config.toml
norm = "rmsnorm"
extras = ["capped logits"]
init = "normal"
init_std_qkv = 0.0563
init_std_up = 0.0563
optimizer = "soap_variant"
max_seq_len = 512
Each number is 500 + 40 x the weight over its row's rms, rounded and kept within 0 to 999. Layers, rows and columns count from 0. Numbers have three digits each. The size before them is the row's rms in percent of the matrix's.

# layer 3 MLP gate, 192x64, rms 0.454, rows 93-164, columns 0-63
095:568443443512505502467475520490434479495503591458486472507529494475477498489569515560528497494402473453465417447553501514508530507454502530539564503515574479607467507504555532507542496487493482
086:493561445479460493499453495444432435520574499499493565461538513562474485506483514495434489477503419516464472514503574565435479494506468447545482535537512495446567492468559476525561440486459527
089:559470507506559549449428559536479427467535438428532561461456485486507498435550473535535536489573503435536477512559490538489544518561456483502513478524479538515442468458439522458471485504517468
089:530456467514492503517536496478534483539527483489500470470467479494538467510527511474566442521480526539422552523530522486461442480419484423535585502459539449428494586554553484493559546534515571
099:483502491498495553476514563504448503470524511506560502442451538626485551562488553529464502451461477479478518511550453490488541590476516527525560498546527491460486461608493535511448479459498533
109:512498491521455427482511511470474490457459523472532433509420513424502422479509481446478440441487474512572513499548479528497523476511496420487455549500589527428487525534444449515531514482463427
097:540507436524466500524523515504490470425460499410536562493590488468429478489495493514487457456545549561513476420528483454473499526449503485499536525502444508514467446503527426584552491439532491
100:478543539499504462598496469477489516499453465477499399462515525446512557513458505511516518535549555461548484532449449538517446511468455482559452483455521521508533509443586526508519453546564432
094:495544522416467536498475467494429498487491504529561456544505583465490501467532523454467482519421452471575574566521493431493489532495470423461462473456535448491464514481527514467534501421524524
101:498538514527503417510467463498450497536396475476538497505466510433558456585520472487494498447491481441480536502464493544488514506469504411465565521458593487501456511541478442521562479519472550
097:535482459524512444471458457473491564459427496464545448445444546464533498484515560560534461538469508451526539484534521498526511497511498482598495547511552466523568436547486543467443512587492499
116:512542537480533493524558440479456470514460501475471435534552569570486518390511540493546498498538515468523470428570520466515485505543447497477493518560474543471536498438531524471554462540576467
103:496426511477525558555441447554489507514518476503527460520481601519558511502505540474483420478492552451479523452488546527484439539437407463458512523514496448471513451501526482545484506408528508
101:469441506515559529550595526474450461459480576503510458539547495509467569545525482445505508552520504494525480476532496442502488511516485470526552500515461545463501450409543429508532444588519459
095:471528499502495524468495517465526478506499486447460450478497541540489439565520495610487520475503496576478501506475446434573480548468475493518510560562548446448470497562479502460449404491563539
091:446572510416494549460492546513487422516508447471491503423481461530529486508471482485464436469532555518523505463503487498470438509488494525494494506403467508476481461503508410415456544427536544
100:528504524490434502447458563443497504495474459452486481470479460508598506489558455530519457406475528416541569521440568434523463489511467507501511468452563426489520512456535481501500528496482484
089:506472475478565595489486512559465476509499479455494464494509521548574566464531494492604456521485476539554501501496457500532423508507481497470493516477433525524468570580518572566521499441505462
092:444601459534535523499484513481460527486482563499518508429578509494548478535488478499464550505431510469556494548432567443451551445549504473417470488553484546486514548520481496462502470498532545
093:519478442425536508492508574525441502448492500573503413553436551541493491557541461415492471491513491546539496518475467539478465463556466437500478461539442545492508448439520513446530478503474508
095:526498465512547462529465503539461439462553468463562524501478599527462480462511578430492478441425506492520501450508534489488574503504561483556448451476457547510488462527538499536514481435560466
095:558539569580503496516492506518448467472477516487518484476472520474505525476422472492489480447472594548431540535455593410426551513538461496492563489509481473538464478473502524494493483485517429
098:528512439450566518493459533492490486468502444519525499483506526457531518439579434516541542483470481512460433499499480577464471474540539494479506509559498561530491572544548541487499423510608453
091:503534467458518490477438587459525531520475496577518574457489495513463496462482511471527432427522541525510507565432494516415519532479529539533501464396517519503547489533486423538545487466522528
112:443462417513501473495492513455515472559462521515481478455523457497498467609503579463471507445510465515509511454528494510564530497479523481494533496508556574462416393466516542522565513541526493
108:551474520421506458514501511523526450517531441481468527522482517526487520492471508504486550513549577463516471503471516518461527540471463488423466497540415535438515500462404549591589453493547477
118:592492494538528474500464561476490447480505477467463474482458532548520521475472396503480505504466423482562545525516513545456526530516511455543475464488425492458520426591545574489515482481551489
098:511451428458471515560477480470468561513534491471482506578509500496548504399502463511471458517443515400440527461559598447475472554511470460500545557520482516495487499465503502514469458459462484
098:520511463493469510544430471479422537517506508437528465504521515456480522540481638458530456527480534510464585446467473477491484441475518451475480479427528523510405470510501500484504511450442519
107:502516532540514538516504488568502500563486460409538521495478592569499475592518542438466507468483561478494498548448565522494489560519492426487528517541484487539481493547504580565537479457511511
095:456578472440572506471519540553515524512485503497468474462547444474531570515583576528512490514548487574483546450475474507477438474487478470536468516505463514430482522545460542481581517480544444
100:448463481391495481543453459473505479527535546523497504489549510556469507556546471522456462520507526525525452416435504432454527494527433456499433514478527519444495512501518459426457506466562554
093:495465563494464525503530598582481483530469477455508507426470448537491445520503452546519476527481530439494506440453507509487485502462493517502529535589514525536550510465409526492505412563454527
097:518490529460571541500445522525499410456522515460501529461513546515524409541462506494455434468425524533434495490470472499461481484510541527464551442526420531442432495527554451523494500464460533
095:524483522482436480481439478456449539418537498533562465557584502504505479531529527579513523499498484550473553441535502516470529526438539502491545556519481483471492398508547440499571525516549519
101:536494472517492477500446502542518466545465551473520466483546493565537545488485538513415605440462486438511434512472526479440541414481497505538504540543513471540530404476571499522515507479508541
098:476520444540541474542544477506542453494485519434494484524560555495489556514529532514513484491499480493530482436575496461530576561471537493438479548486506477483438494407417516544459447544553439
097:567469503516454482542472406507510430489498483440420420499537501535533478530578455452526488512468528594472513498432464474482491503516486517494539488496446502468423520513541521516544429473529548
098:456460534465469544498465522485454461464519522459472542532507584547524526393526462477477533474498507467506470522492482466460551549485483516605559537479565553502437429438531508523529451465512496
098:510456537420556474476557551579511533475453485444499424523510490511526452466493483513538461550462495495543462441459405517492432495436466445474538549520494490500496453452582506507523519537526529
107:502496505462506488431567517564500491525449508488414498519483533470501528482586477487483446488592485444567557534471514480489496532551488485486509464537490464410466384487553546519505484502475467
114:512545502488524485522549479441486493490440490483558458551453456529495442477569550516496478426484412528546481515497554439456566469489516450437489539557575497477456494446479452486552520532500449
095:527471467432476465526556543522420496566550532500446500550509486503474479477459465480474537550514508453538580585512426532506471538481490512535593432482489494549453440494518495557516454532481501
097:579556529467482454423487501498503498497514510541508539462529445518483482425460439519586450556498492501535492523520495564422438507523512463501471509579438489489577535535540475457454468449508521
111:504454467514486474508472546501500511490423466502440462475544599521516489544444526514503530540499537453487481525508492560442497531549412527548444525597514513533507458480445512553452504406515471
095:499492437436510513507447491525504386536552454423518473513507468583538527537496464572501531510552523503506568516480524433470477561569530482480546485486536479456533482588487490492527520460481536
094:458533496566522535512504494518491480591503507483498523443473455542418485507471506488562540456490557413529513536453532518457617445485499462482437485494463565511474527454505540484495444471560506
106:452510566462516509553456437483498527535495501450519460504471597560566441537453467457457466526455502450580520479461566503432488526456496480536438509454514473518472490512479507462535536433542473
098:463540451502533488554482496528484392470484559514504561449429465492497507499457525549503533523532526546520561470558461501489471509488465474471524547511553593476530490542404536519447460436476519
098:507479492510517504455523535494570479512447513549515417494491535458522514521539623507524510473506535580480448533517454509495484488523457442495537505446499532529478482610444479580513481427459490
105:467526462506505519487483498504505523555454441478512472526497445538591382511470443508450525468563468468450502506509496507450534501528451528546429520485499559507607461521551429547503490500530485
113:552486472521491476467580586547506534506441505472447505456454472434547509538534526508477434455527452441514491548525495533510477504519497414497561541496520497507508500461571526524473485604451445
097:461528468500526507486496534439492485479467489487527419454522397514554567495510538558540551448466543450467509516481508464503467545407534541495525529479534527524509457509511512567467474394561483
096:570503516482522516506484512507485464450506510567553542467427474585501488421468522490539531456513538441481513440497549492440480476479474502553491520468523524570510509519457474441489517410606539
099:526426509516487417525523499517509494485536574470450563501506440464448482481563522525512453470544556450477496489501529485498413447468546450474490481485498462549429436515528565466467430547523465
095:581506468484469509535473549541457423468452494568449531480495482572531522515559478480498500424509508408569563532508567602557455517468507502491480491461476458502498492539449485486519484510521475
106:496539444443490499554516510495524515443508531504530435521467543517537597403458474540510483483556462490573516422553490508534523573483521424479485527470493441491496464480525460460470555459549502
110:543492466525527482439430586507480556437502555546556510436431537565467495523499573546465485498509456487542506488562499486464467505476467542495445533470538465494427484490420465485496510572496495
105:480497485554453450547502493469496582501513497527530485400477541583460582576530545554505472504450491556512589457548437548476491473511549467460491480464496505489476459489528468501444505526476530
096:514512481444489595501515524522542458474462576493466435460486464523527487490516538504491459446464544431529454444551522446425457552493442561487491496473516534475548471517460518534412544463542478
100:459532508494543502476458488466527462497507473454542456472422505492471500509446492548489446432501568432512462484464419440444529474454526555425536556542558484418454518535541502520487494478502555
120:510505492476547523461498531514441522525495434463418439447488526519398495521491457468447482397518532464515516514504503473510529474463490513511534448469483483392491444498532464557597507523486521
101:456587565509472478456511516580454500540459472478527547504510539483416471590519530521541495526458484429481482505493426466459509554545504488443570547500581518534508453515448518485491482512515529
103:440498507493467564440536535448491496534499533490499471508486465512497541529510476530487499468543483426549465584609489415480523501469560534533547491558556453517545438443504453550514467450502503
092:431549426495505555490481524507480504562600557437481446479507490465487458463534498431527535507481507537523503547545456478565516495516444472501514434417546545533524452478528540509541507467430500
092:475480440584495479460457490462502543474511509468560528440475437519493488587428520517456468531528529462521517542493564518491606466539508509467506515472497538518474463525478416442435491458481554
090:466618532495481459458553411455495538460514534482454443482454454491489534529448517580478543496496536445539513521508499448433465503536481472505500522513581537522497475450478469487451484549550550
089:503568550442451554531553498530480449508442527496445507468531492536506521513524512496576505459553498523502459493499535478516474511483558489518490468435477512617545511444520542488570377502507501
096:471495454551533448534459459456578534474557474472590503396523530526461549485488498477475489477549522540476489525507470522471479442474423406460470500498563490452495469534488508497477474432470539
106:453500474499503533622479498492472483545455472470546489493498495532446439569452515452525446459529481480528531451499437476488513491451504540499472596589444513479457441517506552442509452472502488
101:585530467543443512510469536508454585507472503377526520460516497511580453535501514514470521496487526458485502529435538477492478457460522452495545510442493397472518530499435470514492467511450541
104:492474488517522451472468475472449464459525475418551455489529527550505414527491575425481422560507441489472504481441578452520466470484473490475516528527551510448447511459533499515517479453502421
# layer 3 MLP up, 192x64, rms 0.463, rows 93-163, columns 0-63
093:567583495483501488442466522545461491543501547531419448584543485503520563528538508520430520464436440514493437449469452505516489493481537487497479536478537557532506569546500511564510507449554492
095:475571454465417472501517512473516476498502577506590545484523464420518475561438488526560526557477497433488457487503528537451487445469468521513507520529505535539529507490499412532540497415508545
106:541541490451429482499470436430414559499481473517492485445541521461508529523525495506553491428515536531509500469472487497526453422553554555526520467535422491571514494519497488482531585510436542
089:468506491530496387457462506580494498488526495466552446457500572501501496550548503562463467463465514607469522515465511462533497462476510461480478541477511511431443490541493525403462488521452471
091:523481534461585526424477477419514407578547492499500519502509418504433464527480520523543488486454532498527568452454569447448517458465476525503496554519494496467527557470484466476523536541496477
116:465539469534546529511504503521556503506555521537477464431533496501531558534537470489484587548578458478473475485419526462522547463458483462511611462529475440559492532519555491489481446485552465
111:457524507495546466533425450457494455467496496518461484561474454511477497531412420490440562531452468545497523506454523558514544503515499434546442525533500530471444494489461550496580476453426502
095:539481508442463452567446518484470498503468457514437524527521546537531483506492506584510542541503484498544466481496554570525467483470503535472507584507477436502353506451442497526517502540494544
104:473558516470430543521477537496495525486458477497522447546493485453429455437504480530493490530473467529494527579548559461479493472501537483437564446475484423561448499443497488443514413524443461
096:500470543498476564411504585515493520471572497501508518417564472576508492429494499533463549469510524466560525518492491474521489521485396526493471487553446475471533541508532499499511597504533461
102:552506482568437471487534544479417447443519489506506438463544532428473449457515441480429543437462463495472515479534424479482563552488484548532490491494453529462535530460502492514569506530457475
105:481476447427468486508492518433549541492573444561467490547527495461522485535480430470502486483497489396538587498495548530471486506492540496477531523447485537531463461533538404521495556481432510
099:465521508533524621485538465534564481491435543569575556487536420550572456518473494528486539475555440439530535461461467514500465560512486474472479530529547467527523478484472480500492531473492524
097:424548527470509539513484471530499535473479553566452483472542492488512578449513507531531465492445503430552501547566469546525568553533440569473519502564506473577477518494504537480510441539519563
096:548473513490464545605531427489507475472523483524451520552460550481481515444502497528551511557449453411557491459512532518447503417504497586525510471461491439524517479427452469487519501477495466
092:512522510438524526442480533392519468443498487474555504405451518488500494527473532507444489489535486502568528435490504483542539510474436483513536556502547442409550536535533479441442512538482503
086:493494518511376481465440483475460516452532479487478514489579542513495464442502431501555498422527455519531507509416551451505470439540505533572463455462529480550558506497534489514537522476490453
087:551572484504496507545507482532570551499451501557482485488503593504537503499506463550455445494491515447462489514454453564498492498493417544484412454519487461536497535479425472455591457520539498
092:506499499458546499534451526490474512512501527522501435497482505479441491580602465456527514494522532512519537595484551491601495493428445534408522523491490531487459476500551482410524454475488510
109:461549517471482450557558519512514489462522543487499501482535516488467512518471473561549498468457506576413465509523507415528475534455512488408553439504477542540487474432434466588454520504531520
107:470485506549505482519443547554518504546500522496576537487453508484544343525516500460506533506497562451531514504485431484539461526445511518542491474480504538513537521461533546604509518503540446
091:536428503513492476557400473523467517465496481495472486494502487401415534422514479468494461488549509547495463549471553523435453483493506542466521492471489440518502491463537578487483527586558505
097:463506497428513497504518565549473494586545461473489464498474467530458525534539436402471467466466481485438568496516393526562458519526458479458493463505544452525523523522460514448487458515491551
098:540489503487481515514522508584520506450494557495460571496589495453544511511543553541525524522537492539440461507494530566431542395511482480469499485549475508534583518446511555551521553532520469
099:561467537481504567549532470453557487489475486513533458472551477544495483453495458490446459501439487519451438525558499496515486503424517476538602416471489437522515532464495460429544493502445553
110:546506473422453506524501467537573482468552526459476490523492523511453446507520483556541545516506500522471463488527479477508535477546446507545468518467493454422515495537340526440534494512434498
118:563459468564510425460512459476433535541532561520503506489418451500503465495581473519547478548497495523464461477469522535510555547584572455487501493499555529488467556475542438520463486484513550
105:465532495498491500549518494572516562526482474470516483528475517468479511383516464488528465575474478437442463501542518474513523534477541513426628487492458491476514481469464589493438489479475465
116:539580464474543467541503502523474442527497451514426503582508533522497473527569448549525501463555561483441479532534456515557519573481514532559499559570478550515433524543467518496520471537468498
109:458504473413503489573490514443551466504472493573458579529517452515450539454479504516532546499482464530592514452527493531489512468526460479518493513490513474442482520434497497522394536558562452
094:500552489508476429493528456395502529485523479509515525509481508427436467489458457463498494530472492492487476562573509439556492505561494480481520491471504481548456473525573595411464517506490421
084:479483535428510546555458522555518489518494558481598508542585492461485602544580454453504479526562435540539464494542523474522470519531476462541485471465500483503472493463568526466529517485517472
102:514483465516487404522444514582515427494510481533487523557504446454498510532472461516480571463529494457444508522435511510411513452535566511496482476523520493619476511497503489551510517451552454
094:432496479558414533452562509540532570481488526530502529506513503525512515442499451575475556530550500472509487446457434488518458491479533519464429546500529539458570494403484522525535441512523531
085:551464462459523543482519465476500403536538496527426551505520441451508493541436474497517420456555527539555493445457507524519534567582434426518530527496468526476494516519492489505518488468481431
101:474433468477465536524519490481588519478518453475554448517510542458506482483404465484505525500510480426505440517547473547439510480444465497527498518510542447486621575519480439495546498537476502
091:523472550468504490502531463449558530600435515491474451487476449558538488498505539410449561460469494453464492500547536564495415534523507518544527508507508557556515543595515520527483481487522519
090:456555459510478491526589535456471568446517519550543493468445531451581505442472505528526492517496496465535507532522513516563562447460466559496524427466587553547471488515451503476545508508553488
092:407441487535430570456550481499491446531580487564536498541487533521484483457534471480512453501409500484537481502490477429432490498470508542487513462500557515470454448455515465491562510449522447
095:441549519481484526492468510501515449509429457471497527461520518455464474515603457489455493455485501430472465532512484559498503500587444465492491426449522449423460549543465528430494472559524518
103:560517430573589476515497483517546509522490538471487534517444486435521487508575533504515514462514516497458457427500518473534539510493541486479474523412510469563467493537536551459578449583541471
131:560522533470443531491446508521536499481552516550474537462545486532500539463452468508391475539615521471494501506537453516507560449449542504586535524487525460543535498451450510536483553482518524
094:515516515517529492523421531487525492490439475456489477501457486552471517524459490508452487394518411479470485418572594505528506504505526496396451516463493531483508537454544547486531473483528563
101:481544507459445513486528548532494580565452481458548553482525541530536490510435551483486506384591434479512453538527512525493536540482542463479540522506558492501542514481525442557505521551461493
100:527532489510488444435545501490502465451491519542569449530571470432526497529462521518543522473512471458505541510537521473473446430473475504468456562534484542510584519491443451458559601478543462
090:498483445537534520472526526480472421500590479415528481463584458566522505478497434532551509527586481550549521569493566425532460518524503474493508462499505504454493482567459505503502539525478478
098:524441506563538543549431460509564461519552525530563465458461505498433462465525446495503551502530502467497473454560508476507576511496496463499417504508433519452486486456401477465513481442537519
099:489476467551462526434478586530530502469491521556530505547571499451446522443519467540495471542474508544422541495495442461460517497518470519638539478546542546462460524527477498481553518498498501
094:524522503462542541485433533425558582466468509509506558498430511517536511455554514528461477516499458425476502545492531459503490484585412509497436562558499548539516544496512554464520483536471460
093:503468498475545468561552555506576505472539532489458526501492528528530556499442523530532456459557521544482443438521479489489481611504429487499510533467462538445478522437447528432478489431548513
088:515537451499500490479508511488587489477445504435538467530490515503481433508491507519407469463504492513472497539489564460447504512459507536614489538471538588515570471565463408525496511496544493
104:578444515572462556527528561492466585531504529408508509475492471475474493475437506543532518553485497477526445540466497470493434577471564500478570446489443500491491513454503486517422496475483477
113:509506478503461498454477487533531523502408416531513593515440539560531472468427470495459541558514506448535502524472486581490494493580479457534516492486589469452441483503513507481476522481557541
098:537545487491451591408467477518441472445537522482436506559480440586559460485482504500505520501512487493508489463519558457449493494575499565558505510516433517512481469521421543474457524532481495
112:565595513544533500503527521444464457468538511531504459555439553461486472475489523519489449534525491592526457512529478384509543545514453464551480566528504501492492568522474508459553480477462490
089:495467487506543428393540525497447494514558533501570465532455504474430512473529510444514489560537505483546459532511490427425575490505480526528485485482553570417475463477545485497477493546518527
098:481492516486458511580553482450521531551535437521526473533520444520540546495560463517532450493561490519468507448559496457592499457512541489410541537524445546485506432461504493464491527494588488
100:512494471489517516490530530535570469545449575467468570542499466438501550531433481494527470410506528480453458494464518453547480505456462534573585500557523533468516454562418469473516514494503497
105:487525501566446526538504448518494577421502505550536508416500494493520560553514558501410493486520474483551529474538530576503460484449496510502492532463490531471513412522459452536477596510472484
092:466469475497494605539486549472551477456479496562530454467486456488476506422535466475497484487516481491601496480492519527445493582495456560500467524544496440478552489415408473526481489501463525
098:496480437521426560488426546523494413528517482533494440484531499509568481482447444507490521456531503529425488523470498541434473469503503554561412542470501549485490560467562515513546442516484488
118:518523485601502548430523505458481509493519461538562497487472516536482456431538523517530512546506465503482453479455388501502494447505467449543501533530463479462519518624572472494445500466488483
096:545433526536460571504468498430446494514514497557487511512479481565504475521493428470583553521559494548488476441477462479463471523545509543450405552516500522455477484507507542526569450442540511
102:438569454471508417523495586525530506504566550490495522498517521545539504472478554430544436481483485507472530456489532546584510525529494450493460505535484561539538499419489556506497551548469447
086:499592485588522481422566524553510482471476520489552463531506503533555487503439559487527492469495565504571532481500589479442469532456516540498458547530426513516497504519505553537457490547543479
089:521553515502506455514528466509575476498456456434512461555523564460527475419502489469416547458470463519543448482547490509528517509510546525504491484472458492577536506427461520570525473590485442
098:538580503552455545581481494476447472534473452534557539513467485473537513502509437461502503519554486474430555450523523578498493483453498432447455397482520481486509514486498548503503515517436435
098:512502482506579557504447482518475429532506553457473452579494499514449422507451496483431495533469471506523479460550532558521518552513459467473586504511507502530484604459502541557524551547483483
095:450534494546570528549504506546522487528558507490579522399525525481423590472547465514510473461507535531467471543516474458502505441495413500514444507461512445488493462508497532509456438427500504
112:521459466549554498521467514512503552460465560499532489525549507478488466499484568549450507451481500537492423508538482457520568546546472515556505509557394470530505507437513509491445480595564450
109:502539501468562450473491531413553467481517482508444499512532441485560583451492470515438465436529405539509468519547525494486609495528536521484529544482491516503492416501499476453489508554490471
# layer 3 MLP down (transposed), 192x64, rms 0.429, rows 93-163, columns 0-63
101:470478502603485481459458509487475463452486588466470533518486464512495562474521429483539485525544433544448508462514471511539470447510493536590480509419447501490455486441499518501453487500416548
097:542443556588529503506459457498534508489458450543463479554465476456505492482529519455569513540482553546559494446566461438498517497498540570448454451473511548529532460484455512574464539545500464
105:422520468465504523504522482512558547464568489513467513498516440496564474512525499553446501432408445594459461547539531525549496518559510544531539511495461532451534518501501509518461507449544419
093:465549429501507543510543494404473446495524465479458579521428498492508539407473541467526497529536465372505479562520466543498512511553517515534472490482453504510536552494472469557508485467486481
092:519520541560504480561590492495435506520518536447524481447477578557499521557523503443457484494525461487470508507537445544453554508464493541432528532548429508565420463527443514477495538488478467
110:484583422512501491512490519488427510530492489524479441445545501501460506540533435527494489495489566503506416497405490458532458431437464495516464467510508514590470513518499436483514482520575563
109:536471461543472525547542455536443489459490496417510542502454408487523522519572513552514430544520492499536497458491496459482538497458513498508505466467453603430508477493475535594525519481508573
095:482492552487506495456513544484549557503523523520573552443439473428539474509449478477418540482499521546499517540453517453541525555509527508466538434512493544455453520570468405482458512442479450
097:521472497446518475546439471508516520559508584512483528529572519432471499513496528505507526511470493511511463481524491462584509574459519450468544423462484415558529492433458433460442494440526492
095:564508463479460506464451510537518461521482420542457500427480482488541506482532505546426422517441468432545562533485540496488475462488489541504420512542519507488547509491510533569578516517556432
101:449480492461495468558415580513579532510491580530502499507473482495449460472532511433494553471568568535451530492485546455516477472516511478513477492558441528547465482527506429496511433568544493
111:484481462380523484518478493542537528561427528509447492526626541506501490499568461518551471482503568477458468494509529512502457503517452564514479502438560489505430470464490500460467536492542509
100:447511493457552412501476524423546457477497517525502520520498515488515519572465527449512532507485500462465496495521484490467541503611464489567527474550437526489508519513504587387532513531439457
100:512507477505575479534479460468484522495499519459469464450556509512536548501459452470539594489450483471560527540540507522537500505469499477550519548560424484433551537588477434464454515416497485
090:483535433524477526413483530469535531431462493482511482488515547581458559468489531444445469514573496454473511550417501505501510486476528468524516552495433540496442465529507511476548555580472445
086:509515505483440486541615445558490526578539508441473495572465465489527534521497560480546526510547496482529512483517469583432506553465541587533537478502454471551445534482463488524518481509465512
079:454447487535553500565564496500513500448534557547526485480508544504461514543460529504463554560502467534476451507514462549471562496485494534510492472493461541514412486483427518523517491418558616
081:492507523557467482457543494515521507492472455488498511438532472475478489553527547535463435407502581446433567463472510482418505523565477560601546508541528483503480514512474479468528476453477550
096:531518513535497513501498442460506565524484564460480520531451419546490502526536519487493451506482550494408478493454577467491486513449558473526488505530504486493455546434580454564497516514382519
097:439494456473435564574513519468455457524507457482519504530516546556511552514569465540532497558434565470461529473503473511537441527521504516525473550436542482524494504550481462529412442442497455
110:513477403479417512473558497595534474454450520475523523533503515504470460523394479528489470482481478508477537477532456522546536459499535562482462456573477513445465530486523484565540472567475489
099:485521546490504530417521467477541479490488558533543487440506460533574488477476534512393571547438511432434466478554526472508473482485529534473557476503476554452447518465484530482502487489467588
101:492509533520513552493476538512523467411465497590556558494537468546482510425476508440425512494540506576450443486477490472524447419481455493441528458539512534547504495431491497464503474533495558
100:545494494482514470433523484460463519549535503538553526513427489535454485527519467499496553554411552444474485443497443438524484572476519453546544531459501446462491477532543510406460569512513485
098:515534516445490523499564533470507502522498554511507468473555533532441552502509550447495422463567521441526532569523484399512504520495537527516488585481538463472466557548511508426565520562525497
100:527502490488502508519435478459461516525437479579463521514515508395537446519460487532567505538498528538574409474492471484504543536466470546557457486541495471536499413511526448480443496535447545
123:516471478560512422493514457541602553515500529471507520535493492512474506507445562576504493458501495534448541520522547456500588495550577465551494564459496519468516575466468461506543511429478495
105:438485558485512495487493511552492533491485476459544490506487526476473486517522520539504469557500485397462452577489382465592578477533552536483499463477452479497494572493525499474552498493425525
103:465490497450522473554423466538551499497458471576536499482551567443520465548509457543454527480427466517497522514477531507519562474527506493570468499475566395469489455499542456489524447469542549
095:476433537484511487447539521551490499502452495531503517515542504526540490463515466420455449476489527522461494526494573478460481514473469417463511552499474550613516446486454559515458510474522386
096:537458540452499510487494509459480476500513486459538506545452524562549545557534530444505567574489491480576454486482465562505482498434517490500538502418480517500539532514521535505637442515547489
091:494470599430488479504515542553538574548498491495512438570497511511579472544519497491526533452520505481453451535462478474566525480509496490523424446508522480525365486486482505523470469451512497
107:508521467497505519525491594554458527519473503440522525504600495529531506486534462575481469492481509447499538441509482510564501469559473507496525461437520510553589443465460512519575434494462434
089:543508511480408480516539453442521505483473475570549475488468476501524535537544557427436510504490446546533538492479562401446512415572517509469527450500530490516452456526501537451506493479527470
093:558523410484487517526512442483410472494539489501510441495572432508483533527531455527526471464503540498555473474550539446479510518529499478490566550572501571491453448483517439503528494426472559
099:571578506537473483479533460531421490458522558568432514513501550516506498528575537527501525500418495461485524500500520493521559536544501454507447475598507528484487487486492556474529527465574425
100:518526516480516530550469512440380488472518575513516548506510492440505430468530486558438503534510449479443493583492533535474500491549487487494544494543548498513509452411542449441518443483519530
092:485489497480524506427531550500434535511452536500527449425519489516429491474526592512439451452501474435404480518466525514436513462520508509551529453517544504468496529506473460422535558475557480
098:482426493539495552540440506531414468445444524495492538506493544536519546507561505410491441492496476552553475483546463561586545461463547511478494482510516452471516539476511500542499443506422536
099:455490463447483477415474451466539463519563462515399546572425529514431525555546545490463486530537550422497502463479495473484535491478466498526525477512493535476497501541508567475506416489477464
098:576434474571463507487502540590536542467571475506511558506490541452542471462521470507513489468435473518538539504557498437534515505488509519500459564427556534557531550521540510520523490539437551
125:460468428475511555468446562483486528479442464508490518373522419504487522529525521551438455497481555462500492442480549532514530459470443510557468545491454471546488495495578491513489545530486541
094:511470544474506545532504530468484576411462517532521522421554527567563500518492531425435539479534515575527471469512474428410481473486511493497537491511536509483544519460483518555529512533574470
096:443390514509569516474555520470531567538451508445559488496519550493589520507462532509462539475484507509528461461501495433517566511498501571483559484465528532494483538537453497544514568493509426
102:500462511429555403491490472463478445542485595535504560520467539489497487516554476524442545518443508481539510459479483512533549476549519438461431510545545433510470525481552492432529507514529558
085:507491476512536516527478512465598493437475546579597473541480517526480493437494475537579526553415472473475430536485561517509491548492521548445519479450502521544452496552545518501502558521498521
099:499419468490465469485492536548435516536497538537478493557428508489449535416393492574515564495502490473513536492540540454448472452525472525527504530555517437450536513484519522482468454457441511
101:496484460451441492529470514543505495468519491490491477536561533488511480476493428488562465444516465531532454499523494547513586426582489505455518484508499462395561509558505526535415447440532480
100:518530468454552527566485541427546500527449518491431463495506489570470443507525487482453559445469501602539508503510504495456498471477508467549439545489450407567471496490542488531557455491513535
095:522441476447531395479464504509453525503463555488434512453505488524464497509547569515424458467511473471510520485443516494524489549397587529522506498543485486464443569467444498478490529486496444
079:559511542507544445452538457497631458486547549513488533481502493495478558462503570494511537524546459527494489522499551454519435522445545609512557511514496531437492534498447488540493487461488515
110:439530503565535553526465428538542547524528549454495467506499528494552458556496486485536492525485468494447437462522446497472521582478485483484591536500498498456485541549456457487430424470499575
101:496541509459517498497524537512326507573533521531483444465546503507480534480506479499484446498520470491485562555467518483496487475456458500546403510494531498535550439508489472474504440430469489
094:413537430510494539576460439510591519516553450471448558462490484462507462531526543510523533457404464499452477524500473553574491455475455554525495527479524472491531497504558489510462457483525516
109:529499498522540564418515530507552433530498545520535483495516525514588463461496513462511516487523426600455510490545539526550533567527516439538566560509516537476554496520458531494504574450511482
095:492413542497539439468508546489544551501509475490530487525454493516476504535511551413572445432526459503520499545487393515437515489521475469494460531428456540560485514477504463532519521509578456
098:467501507431468535502574496553549580425524474482531493464530632480487522425505484527513525471508473450445452524488458518500510493542514562511499485550509513472523528556466455569452519444500524
100:474521481480502539532518443467540408540502440464444459533508456504511469431486437450596517525489523510450510520496467462484530460537502487469511518497472465494528420561573485535490431463562434
105:490483516508482425509528508447506568562483474568520515428481538515537591479499457561473495509450531477573532462568489512463473526480522496482443429540545466441486492428484466534425523532468509
101:558544616479467493512520480509552528546511533468514554478494472419483514538470540446412562492446495456502496420455486504521585503501520508478473505474537573499479512474553493449532476564525510
097:511565543524577528537490487432487560422469492474485525531487504504430517550550459484472558544525542446602525549483485533507529407493506463504560437487474523501535467544510523490444488528503538
121:539573480514454489414491534491544519431439513525503498458497472524531440415554451463527557458583460551447474456482566497533482566570517475460508465544514474476509493559495527490484494529516517
099:456615519566447496477469495503424515470464484451550505516476531458469559491509474478518530514517522437488544526569447408451519471526448471487527538555600537538473542504473497521485490511514486
105:473457553576512437465479512452531532472459520504520513512494503550494501451452576478558575448452515507467464462504447526457554466534514509433522512471390463549522535499492498513497576522548448
089:503506563562494449519612532499610491500469461513541483485549526492498516479501498522514502471473532472534494452459552489418450450493569565543499547483485485448520503549503467532503489557563433
089:502528387446548498486540477529469500567462467522494474461584548471490475479511521512508493474424516614452514464516443569419523524533513477520547538491576496467517471527484484494497519481531470
090:420452506515499545472472495469508631477513527515500481521484474598457497520467572502502461500558527526541504554504488485443553467578542548506451544451537527475562517537485455511549533498525512
102:545551544498466521478483413468461475457491486540490496526486518495515524530417506500439496576582458481558493529517465461538469443476438458486507437516424485526519527475497539584528477485457418
083:539455549492520505491484557524571494499481515497475481509504440440533455490564503470544534525540542442529476474507480518481511606478491568487458473489446504592476565426495497540424472555483558
108:522533417528557556562465489497504508465546462550474517462485504501506498523487550484498531464488535454497489468496464546571611523474542543518481484531417497527538423453565460534534473580522527
102:432513438491446492511539484535466471531469468567526532513551549502577530525521471517449429461431537537516534577505488506459581456543542479546535534475527505552492465486469502515506542486578433